{
  "n_layer": 13,
  "d_model": 448,
  "n_head": 7,
  "n_kv_head": 7,
  "head_dim": 64,
  "d_mlp": 896,
  "vocab_size": 8945,
  "activation": "tanh_gelu",
  "norm": "layernorm",
  "norm_place": "pre",
  "norm_eps": 1e-05,
  "positions": "rope",
  "rope_base": 10000.0,
  "rope_fraction": 0.5,
  "qk_norm": false,
  "attn_scale": 0.125,
  "bias": "none",
  "tie_embeddings": false,
  "parallel_block": true,
  "init": "normal",
  "init_std_qkv": 0.0289,
  "init_std_o": 0.00567,
  "init_std_up": 0.0289,
  "init_std_down": 0.00567,
  "optimizer": "soap_variant",
  "lr": 0.00228,
  "beta1": 0.95,
  "beta2": 0.99,
  "weight_decay": 0.15,
  "lr_head": 0.00591,
  "grad_clip": 1.0,
  "warmup_steps": 200,
  "schedule": "wsd",
  "decay_fraction": 0.749,
  "decay_shape": "cos",
  "final_lr_fraction": 0.05,
  "batch_tokens": 262144,
  "seq_len": 2048,
  "doc_mask": true,
  "train_tokens": 1062000000,
  "steps": 4052,
  "dataset": "wikipedia_en"
}
Each number is 200 + 30 x the weight over the matrix's rms, rounded and kept within 0 to 999. Layers, rows and columns count from 0.

# up: layer 2 MLP up, 896x448, rms 0.0594, rows 441-471, columns 0-111
# down: layer 2 MLP down (transposed), 896x448, rms 0.0365, rows 441-471, columns 0-111
up441,201,196,172,236,224,216,226,215,214,187,159,187,249,246,182,220,220,246,186,119,263,244,216,233,218,189,230,163,233,241,238,206,178,246,152,197,274,178,202,144,145,218,194,173,169,202,191,180,228,208,192,302,207,181,207,135,258,244,212,212,220,257,211,147,156,210,215,270,162,170,198,189,128,195,235,195,195,217,168,234,211,158,231,158,193,220,269,246,211,181,186,194,161,153,197,263,159,214,171,199,193,166,211,191,180,191,247,213,194,183,213,193
down441,176,205,212,202,198,210,253,193,213,234,173,301,182,175,262,204,186,270,241,223,231,192,223,140,194,256,215,232,136,161,189,175,237,245,248,241,228,195,138,192,171,192,162,173,208,194,171,194,250,201,248,207,196,251,183,169,144,219,265,173,194,177,247,277,189,192,245,211,241,170,221,142,211,221,233,204,201,185,203,185,200,180,203,186,231,208,215,210,193,190,195,172,114,214,196,181,225,181,159,173,216,230,210,215,215,186,225,203,225,195,205,246
up442,133,196,161,220,215,189,233,162,192,169,185,190,239,147,299,176,212,239,178,166,141,186,235,242,163,215,188,198,202,153,188,221,229,140,223,229,193,200,205,228,279,208,152,206,235,213,218,185,177,242,215,205,223,203,208,191,190,276,183,254,198,210,154,231,175,164,246,208,217,186,256,190,242,247,163,176,194,189,205,178,228,124,240,152,200,182,249,198,192,242,175,186,196,192,186,239,206,257,194,153,148,194,246,154,252,197,169,178,212,175,218,145
down442,237,176,206,202,189,222,203,211,214,223,201,188,178,207,162,216,174,196,206,171,225,191,177,202,225,181,222,191,200,147,224,232,188,205,166,217,243,206,199,202,205,230,246,199,190,251,200,217,235,215,198,235,187,163,197,212,196,189,201,192,218,167,192,177,169,199,199,213,219,205,172,213,192,204,198,226,203,180,173,210,197,212,215,182,212,241,214,170,209,173,202,176,219,242,177,201,193,177,227,178,162,162,200,178,193,232,197,197,171,223,179,202
up443,207,191,244,170,235,175,174,210,180,209,192,154,192,225,182,172,232,170,204,246,220,207,250,166,196,170,207,227,169,212,149,261,168,195,169,132,156,176,180,123,226,194,220,182,169,212,222,162,209,257,144,157,242,224,189,214,193,204,200,219,189,162,199,219,179,185,182,193,193,260,157,239,281,212,233,195,187,216,232,166,228,179,231,252,222,148,204,219,189,194,197,234,241,222,226,172,209,192,216,241,151,160,158,243,186,210,187,198,191,232,232,215
down443,188,174,166,203,240,209,200,198,209,191,199,182,251,220,197,165,246,238,170,206,173,165,189,181,212,210,197,245,188,184,198,236,185,222,208,198,206,185,207,141,227,187,203,172,193,171,215,207,221,216,189,226,223,197,204,213,193,179,179,238,229,158,210,188,215,214,259,202,189,188,241,217,225,172,201,204,200,220,191,228,164,217,194,197,172,212,216,165,169,208,185,242,177,235,236,228,199,213,190,203,178,222,181,244,176,195,240,194,182,240,191,183
up444,208,200,247,199,215,200,214,190,242,224,216,188,207,245,197,202,230,223,265,244,213,216,247,154,173,233,157,207,175,184,194,204,245,250,224,144,177,174,180,222,236,181,208,193,199,187,231,194,167,215,202,214,222,195,246,196,205,144,219,236,228,261,168,210,206,197,238,174,201,233,186,248,206,224,183,227,205,225,167,207,170,190,206,224,162,185,198,185,187,182,243,148,199,227,210,199,226,230,147,212,223,221,206,191,275,194,162,170,196,222,202,163
down444,189,191,248,211,178,222,201,241,228,199,218,235,205,178,217,182,179,208,212,207,222,229,223,151,154,232,214,193,175,256,201,175,170,263,167,244,188,239,155,216,217,207,196,235,164,209,282,223,193,206,206,211,238,221,205,258,168,221,186,225,213,196,227,169,190,192,185,183,221,211,238,258,178,197,228,188,227,213,214,177,208,250,188,173,161,191,223,234,276,159,188,230,203,197,206,252,187,191,212,198,256,237,229,188,214,190,194,195,220,208,165,142
up445,229,205,212,256,195,235,144,251,187,194,257,198,242,203,178,143,196,207,204,215,194,163,254,142,184,216,200,207,203,196,214,199,197,184,203,192,170,218,203,182,185,221,201,241,190,234,166,204,213,208,160,220,167,192,184,153,189,216,221,178,185,192,145,202,165,208,185,207,189,198,235,217,176,132,161,265,195,178,187,204,211,192,215,192,234,186,146,213,196,229,189,192,116,169,244,196,194,215,189,181,183,214,203,190,184,194,231,206,195,218,182,213
down445,218,209,237,226,231,202,219,228,154,199,252,218,263,202,193,150,142,184,227,180,187,197,239,164,228,225,190,212,204,157,240,219,167,208,247,209,159,229,205,254,173,176,231,226,187,223,223,229,232,204,187,210,132,189,193,202,230,221,217,184,194,217,185,181,191,177,195,186,190,195,210,262,138,184,210,214,189,203,191,161,237,166,251,202,269,184,123,260,227,161,181,207,180,187,168,205,218,201,184,217,189,180,231,214,227,168,195,219,228,172,208,252
up446,174,152,224,130,174,167,185,262,239,192,272,168,222,210,206,252,211,153,182,211,224,143,164,170,223,146,167,223,182,247,194,188,248,243,293,200,248,269,216,194,199,208,234,221,172,136,198,214,231,209,199,214,171,217,188,167,174,151,189,165,190,183,209,265,277,165,165,208,199,196,179,176,167,133,183,246,209,121,185,245,176,212,197,190,173,188,210,157,152,202,273,253,235,224,179,244,230,228,250,222,191,219,185,164,192,191,161,160,204,199,220,272
down446,158,215,199,252,199,284,212,185,186,190,114,184,231,221,183,230,255,231,167,186,187,193,184,179,247,199,260,211,187,170,201,177,172,213,203,231,221,177,137,173,180,167,161,164,243,229,194,151,175,157,213,220,243,213,180,218,232,244,199,186,238,228,175,168,221,199,233,180,214,195,190,209,223,188,181,190,158,236,173,232,212,161,191,191,260,183,199,231,235,233,176,179,164,226,200,221,237,203,198,225,182,225,203,198,211,248,224,185,224,192,221,172
up447,219,217,198,239,132,164,196,177,226,199,170,206,206,219,260,152,222,191,178,245,226,196,204,198,162,197,184,178,185,174,207,218,192,160,155,167,208,245,181,217,229,196,223,180,234,153,182,241,235,151,192,187,235,174,206,183,172,246,182,220,184,225,148,190,201,216,195,204,178,229,232,203,208,208,207,178,177,163,200,236,236,238,219,205,181,188,189,183,221,217,208,158,163,177,165,179,223,277,206,219,246,188,229,215,231,226,190,202,177,171,141,229
down447,232,214,246,237,180,181,257,169,195,199,152,212,215,263,152,209,180,221,270,168,222,196,191,217,169,202,231,200,225,185,191,181,197,187,196,212,191,200,230,227,213,139,192,202,195,154,194,208,226,209,203,217,191,250,212,172,267,178,171,196,215,230,191,208,201,206,175,235,173,169,191,196,145,193,187,224,177,204,188,227,240,260,189,224,195,141,222,178,153,170,202,189,185,209,205,235,215,214,155,193,246,186,184,177,218,185,179,223,173,171,163,250
up448,205,230,230,167,241,188,222,255,185,228,215,259,187,145,245,185,225,233,177,218,106,182,199,198,207,221,190,224,244,197,186,148,216,202,261,233,239,164,188,248,204,183,225,253,166,175,200,226,209,253,191,165,163,255,165,183,145,204,260,168,196,165,222,163,222,203,238,180,222,194,239,232,173,196,221,202,212,199,162,157,154,245,165,186,195,212,221,240,251,206,163,184,172,189,201,171,174,142,182,171,236,201,153,171,122,106,261,265,181,185,216,208
down448,233,135,201,202,210,216,259,187,198,206,214,217,226,174,202,193,208,246,204,218,178,228,162,191,227,221,163,228,193,239,218,220,156,185,215,252,203,209,224,195,258,185,193,253,150,215,184,193,188,204,233,211,247,300,195,265,220,190,189,225,231,204,213,197,214,149,233,218,172,234,171,201,222,189,176,179,202,234,165,170,264,159,232,228,256,145,202,241,185,136,207,197,207,193,191,222,191,142,212,194,230,196,180,172,254,179,205,202,202,201,209,189
up449,213,257,175,190,251,171,236,244,218,211,171,229,214,220,181,166,223,234,228,222,228,173,191,195,193,222,206,178,180,185,217,183,178,209,198,156,211,210,198,203,188,190,202,207,265,238,195,186,181,192,238,173,234,278,228,193,175,166,197,163,114,195,177,163,279,169,232,175,210,258,201,200,223,163,127,179,181,212,137,189,229,163,258,185,260,204,268,200,181,202,230,179,172,218,200,194,155,217,146,213,220,175,167,224,184,149,209,210,228,161,232,233
down449,244,217,182,164,187,181,248,215,196,165,180,233,165,172,165,128,138,216,153,202,161,181,155,177,132,180,242,170,222,159,199,209,219,212,196,174,196,208,208,195,172,164,169,232,224,226,181,142,157,167,206,192,263,224,226,206,228,134,157,156,160,188,202,152,231,228,276,187,171,217,210,146,153,190,189,207,217,231,165,207,238,170,209,186,227,232,262,228,205,213,213,142,188,174,172,161,175,215,200,170,241,232,229,216,196,224,259,244,229,242,205,231
up450,200,195,215,227,169,192,191,218,226,143,200,166,222,180,179,205,172,213,188,182,247,223,216,214,198,229,198,218,202,180,202,273,172,193,211,229,244,184,152,219,205,235,198,182,201,209,147,223,174,257,219,170,252,163,182,165,225,219,169,169,232,204,182,200,208,236,206,151,215,212,246,179,193,154,213,216,201,208,221,192,177,205,191,231,167,224,232,241,157,262,198,225,180,191,188,153,156,216,205,237,166,177,178,209,206,196,207,206,214,209,199,191
down450,217,238,168,211,208,189,165,172,233,179,202,133,210,144,220,206,214,220,213,174,195,219,181,212,213,190,194,202,178,181,148,209,136,198,197,233,225,179,186,235,153,236,186,175,164,179,166,245,143,292,189,158,251,174,153,163,238,206,180,160,237,201,163,237,165,225,208,174,218,197,224,163,253,183,194,240,222,268,229,136,205,169,195,245,161,200,208,221,174,251,238,217,254,178,177,147,170,215,206,223,117,148,202,216,178,232,183,249,262,188,159,168
up451,179,193,251,207,217,215,249,163,244,175,245,174,184,224,192,265,196,232,229,169,228,192,179,181,151,181,161,166,236,176,148,232,205,239,212,207,180,157,213,214,149,196,168,185,141,232,197,190,190,210,245,158,262,216,188,220,204,151,216,214,211,176,190,170,176,187,241,187,200,196,208,214,151,206,197,220,187,121,239,180,221,213,250,181,166,223,210,165,193,270,226,199,204,169,230,226,202,177,230,207,163,226,192,171,201,220,194,220,225,227,197,125
down451,207,243,198,218,186,190,197,223,178,158,183,213,206,197,230,166,194,199,156,206,183,252,235,219,190,191,204,208,184,173,225,175,243,202,192,209,230,214,196,195,231,188,188,157,208,184,190,190,209,223,167,214,148,179,232,164,240,238,202,203,186,182,214,231,231,174,166,192,203,204,181,227,216,198,219,221,185,213,164,182,181,162,197,197,228,183,219,192,182,168,157,190,178,211,193,173,189,212,206,167,219,233,213,177,222,200,192,185,220,158,148,298
up452,210,199,197,155,222,230,181,262,272,240,227,158,171,256,228,201,204,268,199,213,234,160,193,222,190,162,236,221,225,264,193,186,181,235,266,144,152,215,170,166,171,207,204,285,217,251,229,196,170,206,184,204,215,257,208,188,193,206,223,183,200,133,159,204,206,181,199,197,205,236,183,178,220,216,158,213,172,138,207,203,196,180,205,166,159,208,218,250,249,184,217,225,220,196,192,238,227,128,147,190,215,212,246,195,240,196,193,217,158,244,216,281
down452,226,219,216,207,197,252,146,235,187,153,195,191,208,216,232,163,176,150,216,185,261,177,204,192,231,159,254,177,248,208,190,172,197,256,234,200,200,193,179,202,193,209,192,156,180,224,213,189,194,185,196,187,194,187,181,196,174,145,198,204,209,200,196,206,170,221,156,217,163,191,243,170,247,195,174,236,213,186,236,238,194,149,198,218,169,197,240,170,225,160,232,251,185,193,158,212,249,255,131,167,200,260,159,231,232,225,150,206,187,169,198,200
up453,281,172,189,197,172,198,237,208,191,253,207,247,275,134,232,250,190,263,224,176,179,180,197,207,195,187,214,208,205,190,195,172,165,157,169,209,238,270,215,248,166,245,180,167,204,246,161,212,162,233,150,186,163,201,176,197,210,240,163,194,206,145,183,260,244,174,230,183,224,193,190,208,174,149,204,228,200,228,190,197,207,184,170,200,197,215,265,265,173,213,132,212,151,163,211,199,192,201,162,179,196,180,161,179,179,215,187,138,228,173,175,199
down453,249,199,133,203,223,207,242,182,163,238,239,268,251,175,209,212,178,205,171,193,228,223,175,200,226,203,162,236,177,147,186,182,206,189,152,192,199,219,208,194,237,219,248,204,200,223,152,208,187,215,148,201,180,217,155,239,193,233,126,184,211,204,189,166,218,153,230,204,234,224,173,171,182,160,264,170,226,230,144,184,194,211,270,215,200,243,258,226,169,231,180,223,158,225,165,186,169,171,205,146,221,238,196,208,218,252,173,248,207,175,213,235
up454,201,175,215,224,209,165,199,164,157,183,219,195,248,234,170,164,235,183,190,210,168,204,189,194,210,224,214,217,180,156,188,216,194,221,182,147,221,223,240,144,220,222,218,214,184,222,175,155,200,245,166,209,163,162,233,177,242,173,168,191,201,213,231,207,158,183,185,192,202,214,202,261,172,236,154,170,200,217,221,164,192,214,243,226,208,160,202,212,185,182,192,239,239,185,178,189,239,181,214,238,209,175,219,195,202,201,151,239,206,239,240,212
down454,192,171,191,192,225,273,254,162,176,193,178,167,265,215,199,165,188,191,197,224,190,149,148,218,199,213,219,189,165,191,276,191,181,228,216,203,216,226,221,130,194,201,174,197,207,217,217,215,197,205,210,216,218,232,169,215,200,250,210,182,211,240,177,176,170,199,212,234,177,183,246,273,125,169,246,158,193,233,204,169,169,259,249,158,214,189,222,196,229,202,273,193,141,148,222,227,227,165,200,233,232,261,266,240,215,198,180,187,210,189,196,199
up455,225,178,214,203,229,201,182,206,202,265,183,176,236,169,186,197,197,235,189,292,218,168,174,139,218,223,164,192,183,159,149,220,206,146,221,161,210,217,222,224,179,202,208,177,164,181,178,263,182,215,245,192,209,249,232,142,124,179,175,217,202,177,189,133,210,198,211,160,180,253,175,169,189,171,195,191,179,233,189,207,176,232,184,187,237,229,183,238,172,204,221,215,201,218,201,263,193,231,139,206,251,230,204,261,226,223,204,206,155,156,213,302
down455,243,207,214,172,257,221,219,215,235,211,195,201,172,210,243,246,149,185,192,180,168,210,145,177,201,177,149,224,180,195,215,200,215,265,186,195,182,246,229,148,127,202,256,200,187,130,217,195,199,259,197,206,178,212,188,190,141,131,153,185,133,211,192,242,209,230,228,134,155,163,201,227,164,241,169,187,176,223,186,142,154,183,222,179,229,216,196,214,139,207,263,232,208,235,236,268,194,148,265,158,236,133,218,167,185,179,172,253,223,184,171,283
up456,231,174,198,183,262,175,191,203,217,218,175,167,215,195,166,175,169,159,199,171,239,189,242,202,183,177,200,197,173,238,192,191,191,240,227,232,227,238,182,201,175,191,190,222,146,205,181,201,240,205,191,213,153,174,171,171,201,193,151,216,197,224,231,117,147,212,212,154,172,218,194,138,191,182,196,211,224,197,201,178,222,194,173,213,215,182,173,197,194,155,253,202,206,221,189,217,142,214,233,223,227,206,159,205,214,221,160,213,226,155,245,180
down456,195,189,175,207,168,233,262,169,194,154,222,211,189,202,215,203,167,186,178,201,185,222,188,183,232,224,209,191,204,187,191,221,209,223,201,231,178,146,226,188,161,218,211,220,221,218,179,227,165,239,217,155,231,181,229,205,224,226,228,189,184,181,175,179,192,160,230,256,167,189,217,209,218,224,231,194,208,182,185,227,175,184,155,210,213,182,236,204,213,189,188,151,193,217,226,178,246,220,157,192,195,234,198,190,197,200,268,147,159,216,147,219
up457,176,220,222,243,199,214,247,213,196,144,225,209,169,216,167,194,185,175,196,190,181,209,188,153,232,203,193,191,217,224,184,185,186,175,239,216,194,193,180,226,222,226,216,229,192,168,171,238,233,198,191,188,154,155,180,153,213,175,182,186,216,189,222,133,206,195,192,206,210,197,177,179,197,203,212,181,231,246,208,187,180,223,218,162,185,188,206,186,242,240,183,237,236,162,206,166,200,196,244,200,221,227,244,197,168,213,216,208,225,222,238,197
down457,208,184,187,160,178,168,157,211,196,232,200,196,198,206,231,232,209,219,214,215,211,217,235,234,198,228,196,217,154,215,182,241,229,236,215,207,250,185,212,172,189,197,163,175,225,199,205,182,186,214,203,220,198,239,231,258,180,193,193,204,209,219,180,237,183,214,196,225,189,200,220,172,210,217,196,206,205,182,203,239,234,219,208,189,198,204,198,217,194,208,234,211,205,224,165,229,232,230,200,199,168,159,193,212,237,169,206,189,177,176,178,217
up458,193,248,229,172,177,201,230,182,220,201,241,205,173,216,221,198,219,217,213,212,252,224,209,188,214,225,163,197,187,184,182,147,191,225,163,232,190,222,246,210,235,203,192,206,219,170,201,242,248,205,228,165,191,193,224,178,163,200,223,237,241,215,211,214,148,204,202,176,223,185,198,203,184,145,195,161,221,230,200,200,121,201,237,221,213,196,160,209,231,238,222,194,234,197,217,182,212,159,231,203,215,176,185,216,200,232,180,249,243,184,121,231
down458,212,194,174,207,207,186,217,209,186,225,169,219,257,232,221,185,174,219,206,178,203,184,276,209,144,187,186,206,221,162,228,251,188,201,248,130,185,201,233,214,190,207,206,190,174,209,168,205,204,206,256,188,203,174,252,192,267,194,219,190,224,219,215,186,205,248,220,151,223,193,225,230,219,217,166,206,201,189,182,188,177,247,198,186,229,180,243,252,187,162,172,221,169,205,242,220,195,248,188,222,177,215,190,157,201,193,199,202,169,199,249,164
up459,156,185,185,242,190,192,228,185,276,189,203,215,241,203,166,230,186,215,189,290,207,125,200,192,177,196,158,171,192,166,150,193,212,163,232,156,198,229,139,218,215,203,182,221,232,207,221,156,178,225,179,195,206,168,275,188,174,177,202,172,212,182,181,147,197,251,160,215,202,162,197,187,183,205,192,218,205,210,251,234,206,247,159,187,187,255,185,222,216,152,178,139,153,222,222,206,201,195,240,222,229,200,249,236,182,227,179,198,283,233,219,211
down459,211,208,187,233,170,163,218,200,200,192,283,202,201,225,162,254,189,173,207,206,229,178,151,210,169,196,152,253,230,222,179,181,198,178,245,152,207,230,156,214,235,186,226,189,200,229,158,161,211,219,186,185,160,203,267,256,189,182,182,201,205,224,177,179,136,223,186,204,174,152,266,191,223,222,201,206,173,154,201,286,291,126,135,266,197,169,174,219,234,203,216,201,221,195,140,203,164,178,220,231,242,290,247,217,221,212,170,138,174,212,206,236
up460,202,222,254,171,201,204,218,208,164,205,177,135,194,243,180,137,201,203,191,208,202,194,203,220,221,161,211,192,177,134,187,188,211,181,149,161,168,213,162,155,219,229,157,240,194,196,161,181,173,178,146,225,173,212,154,217,185,170,169,173,211,200,195,156,204,194,208,208,168,212,200,252,168,234,217,149,160,232,180,211,215,186,225,252,221,189,183,194,145,143,168,209,179,192,161,184,268,140,174,149,184,166,171,186,206,156,207,213,190,212,231,180
down460,205,248,219,180,173,190,213,215,183,191,204,204,175,220,211,144,184,156,174,250,165,208,120,215,211,243,184,160,174,186,205,154,221,165,139,203,171,229,190,180,224,198,218,217,227,127,177,210,243,181,149,232,209,228,314,222,193,230,182,216,194,186,181,195,141,213,289,215,120,214,187,222,182,290,221,160,181,245,225,253,212,195,231,207,197,178,208,183,190,198,246,194,182,176,240,184,184,170,197,210,212,201,179,227,203,171,195,263,198,242,181,156
up461,170,164,214,200,214,178,186,219,233,217,174,193,230,177,127,191,215,188,201,213,222,192,229,237,186,220,192,205,207,215,196,247,213,190,187,246,191,187,204,214,172,232,198,260,243,167,170,173,154,195,212,208,194,223,188,255,222,249,249,224,238,226,225,103,229,145,202,248,165,197,108,151,172,225,281,176,168,214,175,206,215,144,197,201,226,216,242,249,211,198,204,209,275,196,184,201,239,193,121,150,208,199,186,199,218,166,178,217,199,213,205,170
down461,207,202,125,203,207,158,219,197,146,227,160,283,241,154,190,183,205,206,233,196,183,236,246,278,185,154,208,203,157,230,120,193,169,250,274,175,170,153,257,184,263,205,169,186,211,226,201,178,219,196,173,207,237,202,198,215,150,163,250,256,158,178,214,125,209,203,252,227,208,231,178,125,159,210,215,215,244,212,186,235,269,217,210,152,177,199,206,273,202,202,126,211,196,232,165,211,202,279,140,180,228,238,151,214,182,170,178,248,216,87,181,209
up462,166,167,188,191,171,188,235,173,181,238,183,172,210,186,202,157,217,186,222,196,213,194,250,210,188,206,172,175,200,185,187,221,197,220,225,181,204,174,170,247,279,225,259,240,175,172,230,174,144,256,190,203,201,202,230,170,193,221,250,184,162,190,220,264,236,109,208,187,221,173,220,224,131,204,164,231,211,185,228,219,221,182,210,180,186,193,204,202,220,212,260,191,235,218,210,234,205,229,186,213,185,232,190,204,213,198,196,182,213,195,171,256
down462,253,243,204,211,217,208,216,200,206,153,237,247,169,208,184,236,214,242,245,191,223,225,155,175,223,202,194,199,228,184,184,219,216,193,211,169,202,222,222,201,177,181,182,174,213,221,187,209,250,185,220,144,210,160,152,214,230,213,213,176,194,186,181,189,188,235,227,229,220,223,208,160,243,222,224,190,191,195,166,158,232,195,207,205,249,185,189,168,222,249,194,213,190,195,164,181,175,192,191,194,215,180,217,197,168,195,208,226,221,177,178,175
up463,204,208,197,144,223,159,164,224,245,188,138,217,215,171,245,148,214,246,177,227,166,165,194,157,166,209,230,210,244,198,154,224,205,211,161,190,184,122,206,194,211,176,209,240,227,202,167,183,175,186,215,224,177,176,192,214,204,190,176,173,162,188,187,208,200,236,159,219,179,184,170,152,188,195,165,184,200,182,194,184,185,162,212,237,228,215,155,200,191,225,167,175,191,199,214,206,180,165,253,204,163,237,236,278,208,269,109,196,237,208,245,267
down463,230,196,196,164,213,206,190,231,183,160,198,175,215,199,244,193,194,165,165,223,189,163,200,194,174,195,186,212,159,144,141,179,226,220,182,265,187,156,269,189,252,201,226,224,264,237,227,206,231,178,218,180,234,223,161,245,184,211,208,217,181,151,214,285,218,229,159,134,212,211,207,162,176,189,149,183,215,204,227,227,189,216,215,151,205,190,193,167,201,227,184,209,203,194,237,220,196,212,177,180,209,190,200,235,148,259,171,201,225,188,194,216
up464,196,260,209,202,135,225,182,179,223,191,209,141,187,205,201,139,210,205,201,156,164,182,219,161,203,229,183,192,179,195,238,142,251,231,222,211,222,139,215,212,271,230,169,218,210,191,216,218,179,189,175,188,190,248,185,241,228,223,211,216,199,215,212,171,178,190,200,186,178,199,172,210,261,159,200,228,206,229,163,192,245,183,205,182,153,186,170,206,223,240,187,203,233,142,186,188,180,163,252,180,191,170,184,213,206,198,179,179,184,218,162,155
down464,187,151,220,167,195,174,221,260,212,206,143,176,152,221,196,219,150,170,183,211,208,189,185,184,226,136,236,198,243,247,180,222,193,216,206,240,212,201,194,190,215,184,213,201,212,184,246,198,253,151,194,178,197,169,201,241,166,206,191,174,164,209,164,204,252,240,203,171,216,221,247,230,151,171,210,165,171,147,241,242,291,223,223,199,230,226,190,177,253,213,141,211,203,200,217,198,224,238,161,166,219,173,214,179,197,214,202,196,212,224,188,171
up465,170,186,157,239,207,137,193,183,221,200,159,215,198,207,221,173,175,198,195,193,216,122,177,198,225,221,195,191,203,159,244,136,202,171,212,174,193,215,155,207,202,150,201,197,208,231,222,218,216,200,211,244,196,229,222,197,170,192,194,169,174,234,224,181,228,190,141,192,148,202,215,227,245,230,189,203,140,187,202,170,210,138,207,224,148,253,205,188,181,223,249,214,180,200,179,232,225,187,202,261,211,227,241,216,192,233,197,217,203,220,160,159
down465,185,195,124,222,203,236,209,212,258,189,182,174,176,236,177,181,179,174,196,193,210,165,168,181,207,181,201,192,195,183,197,181,219,214,228,185,188,245,190,275,219,162,199,240,181,208,183,203,213,205,166,214,210,236,207,212,163,182,212,150,169,186,223,257,216,227,234,185,165,219,202,205,216,235,189,194,189,205,211,188,222,158,211,201,199,184,198,184,214,195,195,230,181,178,176,244,199,219,188,225,220,210,214,211,210,183,194,185,181,228,249,192
up466,215,197,211,204,189,132,181,224,230,208,190,176,221,190,177,167,241,228,186,193,194,203,187,190,175,210,226,203,181,203,236,253,176,212,230,173,195,228,175,184,244,226,184,186,181,206,223,193,156,254,167,215,207,204,238,204,153,261,205,141,167,210,202,172,179,186,195,179,154,178,185,206,156,215,195,180,179,187,182,202,200,155,194,209,221,195,243,216,171,209,237,218,206,166,215,176,156,200,217,153,188,210,220,175,200,220,212,212,195,204,189,185
down466,240,194,195,236,165,157,226,237,233,176,239,219,159,231,168,187,217,223,207,184,174,204,188,208,235,178,192,207,211,186,246,182,170,271,177,222,225,193,226,181,190,209,203,269,231,236,187,170,246,271,156,216,218,210,245,217,210,232,209,210,218,216,262,209,166,195,254,195,227,210,257,236,153,181,155,174,199,176,180,211,207,187,181,195,247,206,185,185,190,223,204,229,200,178,282,168,140,183,199,178,226,238,197,226,249,187,224,177,225,192,180,202
up467,215,205,224,164,177,209,185,225,178,215,179,177,209,229,184,162,234,169,176,257,174,216,232,186,214,182,190,190,168,201,206,187,192,171,172,189,219,253,225,222,201,202,205,171,200,194,196,183,150,245,184,245,206,148,173,220,198,233,149,200,213,216,193,214,191,240,202,170,196,150,209,161,183,209,190,209,219,200,194,251,227,198,130,188,205,258,206,156,182,217,202,197,183,171,187,222,198,230,209,134,231,211,193,221,189,173,224,235,216,183,209,239
down467,228,200,203,217,168,164,211,218,185,196,184,196,189,259,217,192,178,163,174,259,163,180,160,237,199,176,187,227,193,226,195,188,156,222,233,170,200,181,261,145,188,237,221,199,226,154,202,186,166,244,133,144,238,163,232,300,171,193,186,155,187,239,218,184,243,218,162,214,164,233,188,204,167,216,206,195,184,205,190,223,238,167,121,205,222,195,199,165,213,226,201,199,188,220,175,184,194,177,208,231,167,159,290,217,217,229,229,197,196,207,172,163
up468,217,237,224,218,221,169,165,207,193,218,195,177,270,182,189,170,213,206,165,204,220,187,189,240,166,220,231,153,191,201,214,224,193,191,247,175,219,162,192,196,206,246,280,197,178,193,188,199,202,167,214,248,213,248,195,197,195,203,236,192,252,197,208,234,211,167,213,168,236,167,196,131,254,192,226,218,201,177,174,226,197,195,216,196,202,224,198,178,208,257,191,189,170,176,156,214,162,217,179,184,107,193,183,228,231,235,196,192,168,163,213,195
down468,214,209,189,244,205,193,229,193,221,197,208,253,231,198,204,194,221,182,175,227,202,143,174,209,208,208,226,203,206,227,167,127,196,231,229,166,200,193,180,199,210,193,195,196,250,192,179,194,160,154,137,207,204,181,194,197,196,241,203,192,182,174,163,173,221,227,193,142,201,177,180,132,159,240,155,217,187,203,210,236,178,191,210,189,230,209,188,236,216,217,196,200,199,177,170,231,241,162,199,176,162,174,225,200,186,203,211,162,224,184,210,229
up469,156,209,228,202,236,239,216,202,138,224,156,257,194,180,177,173,234,185,209,213,165,239,215,205,233,222,259,250,189,195,216,115,216,195,243,185,231,237,237,210,195,227,212,182,212,157,187,186,240,179,231,259,134,203,206,211,214,213,143,204,194,175,236,210,181,201,199,161,228,161,230,195,218,245,195,153,207,206,187,205,168,232,169,191,189,202,213,204,196,286,199,150,227,185,113,239,216,156,205,232,207,176,200,169,221,236,177,221,241,152,208,151
down469,132,261,202,202,254,199,231,165,211,222,191,200,202,153,206,188,201,235,182,143,119,207,182,189,203,199,195,176,228,227,193,158,129,237,209,208,171,223,206,119,239,168,166,167,230,197,154,203,238,257,198,244,190,212,220,205,172,169,132,193,186,162,222,199,210,220,215,237,195,187,252,155,237,193,197,238,244,195,174,208,231,203,161,208,202,138,228,147,245,213,175,203,183,179,160,122,179,180,227,220,243,186,164,186,204,252,198,212,167,177,247,200
up470,167,171,247,239,194,224,168,175,183,265,151,215,178,212,175,160,177,199,221,212,186,210,208,204,224,127,213,234,209,192,234,200,203,230,153,157,203,204,181,221,231,199,214,183,223,141,183,182,167,201,229,222,203,225,229,193,192,206,250,262,194,148,249,256,150,194,219,177,246,169,216,185,198,240,231,175,246,243,205,152,190,153,196,202,257,217,211,233,208,216,200,187,245,236,150,205,232,169,244,200,201,193,132,182,242,155,285,210,212,224,205,183
down470,144,177,217,226,245,196,192,184,183,219,197,235,194,191,171,193,164,197,274,126,178,228,204,175,195,195,149,199,215,193,257,196,173,209,159,171,170,215,162,206,204,245,219,151,191,177,176,196,190,156,231,208,253,229,244,160,183,203,207,205,219,216,199,231,209,198,223,159,211,198,234,164,231,212,197,204,213,274,232,170,175,150,143,202,220,231,150,251,230,158,204,187,236,177,181,231,235,235,215,176,209,174,163,183,180,206,201,187,183,198,161,188
up471,171,172,199,184,215,207,176,207,205,197,154,198,147,210,172,199,212,179,198,150,224,194,219,229,212,187,250,246,172,163,239,197,182,236,194,237,199,256,202,225,248,233,172,195,179,177,176,207,211,206,174,196,165,218,201,208,227,204,170,221,266,215,229,156,212,193,223,179,202,246,178,225,187,256,207,185,210,242,186,202,236,192,179,194,212,176,197,237,191,156,219,196,242,180,187,182,179,229,241,192,205,195,148,220,184,174,174,206,224,178,216,170
down471,208,190,268,198,195,204,249,223,199,185,169,195,225,180,233,183,152,195,201,216,204,243,168,173,223,169,186,140,228,222,213,167,213,233,226,226,215,208,220,188,176,198,187,207,219,227,229,184,190,212,206,164,223,213,217,214,209,234,228,197,204,179,213,235,171,187,196,221,219,148,186,181,197,191,213,186,203,203,204,196,199,187,170,152,205,168,202,151,237,201,198,251,170,173,211,179,185,211,128,252,223,191,234,222,237,196,221,186,242,229,217,193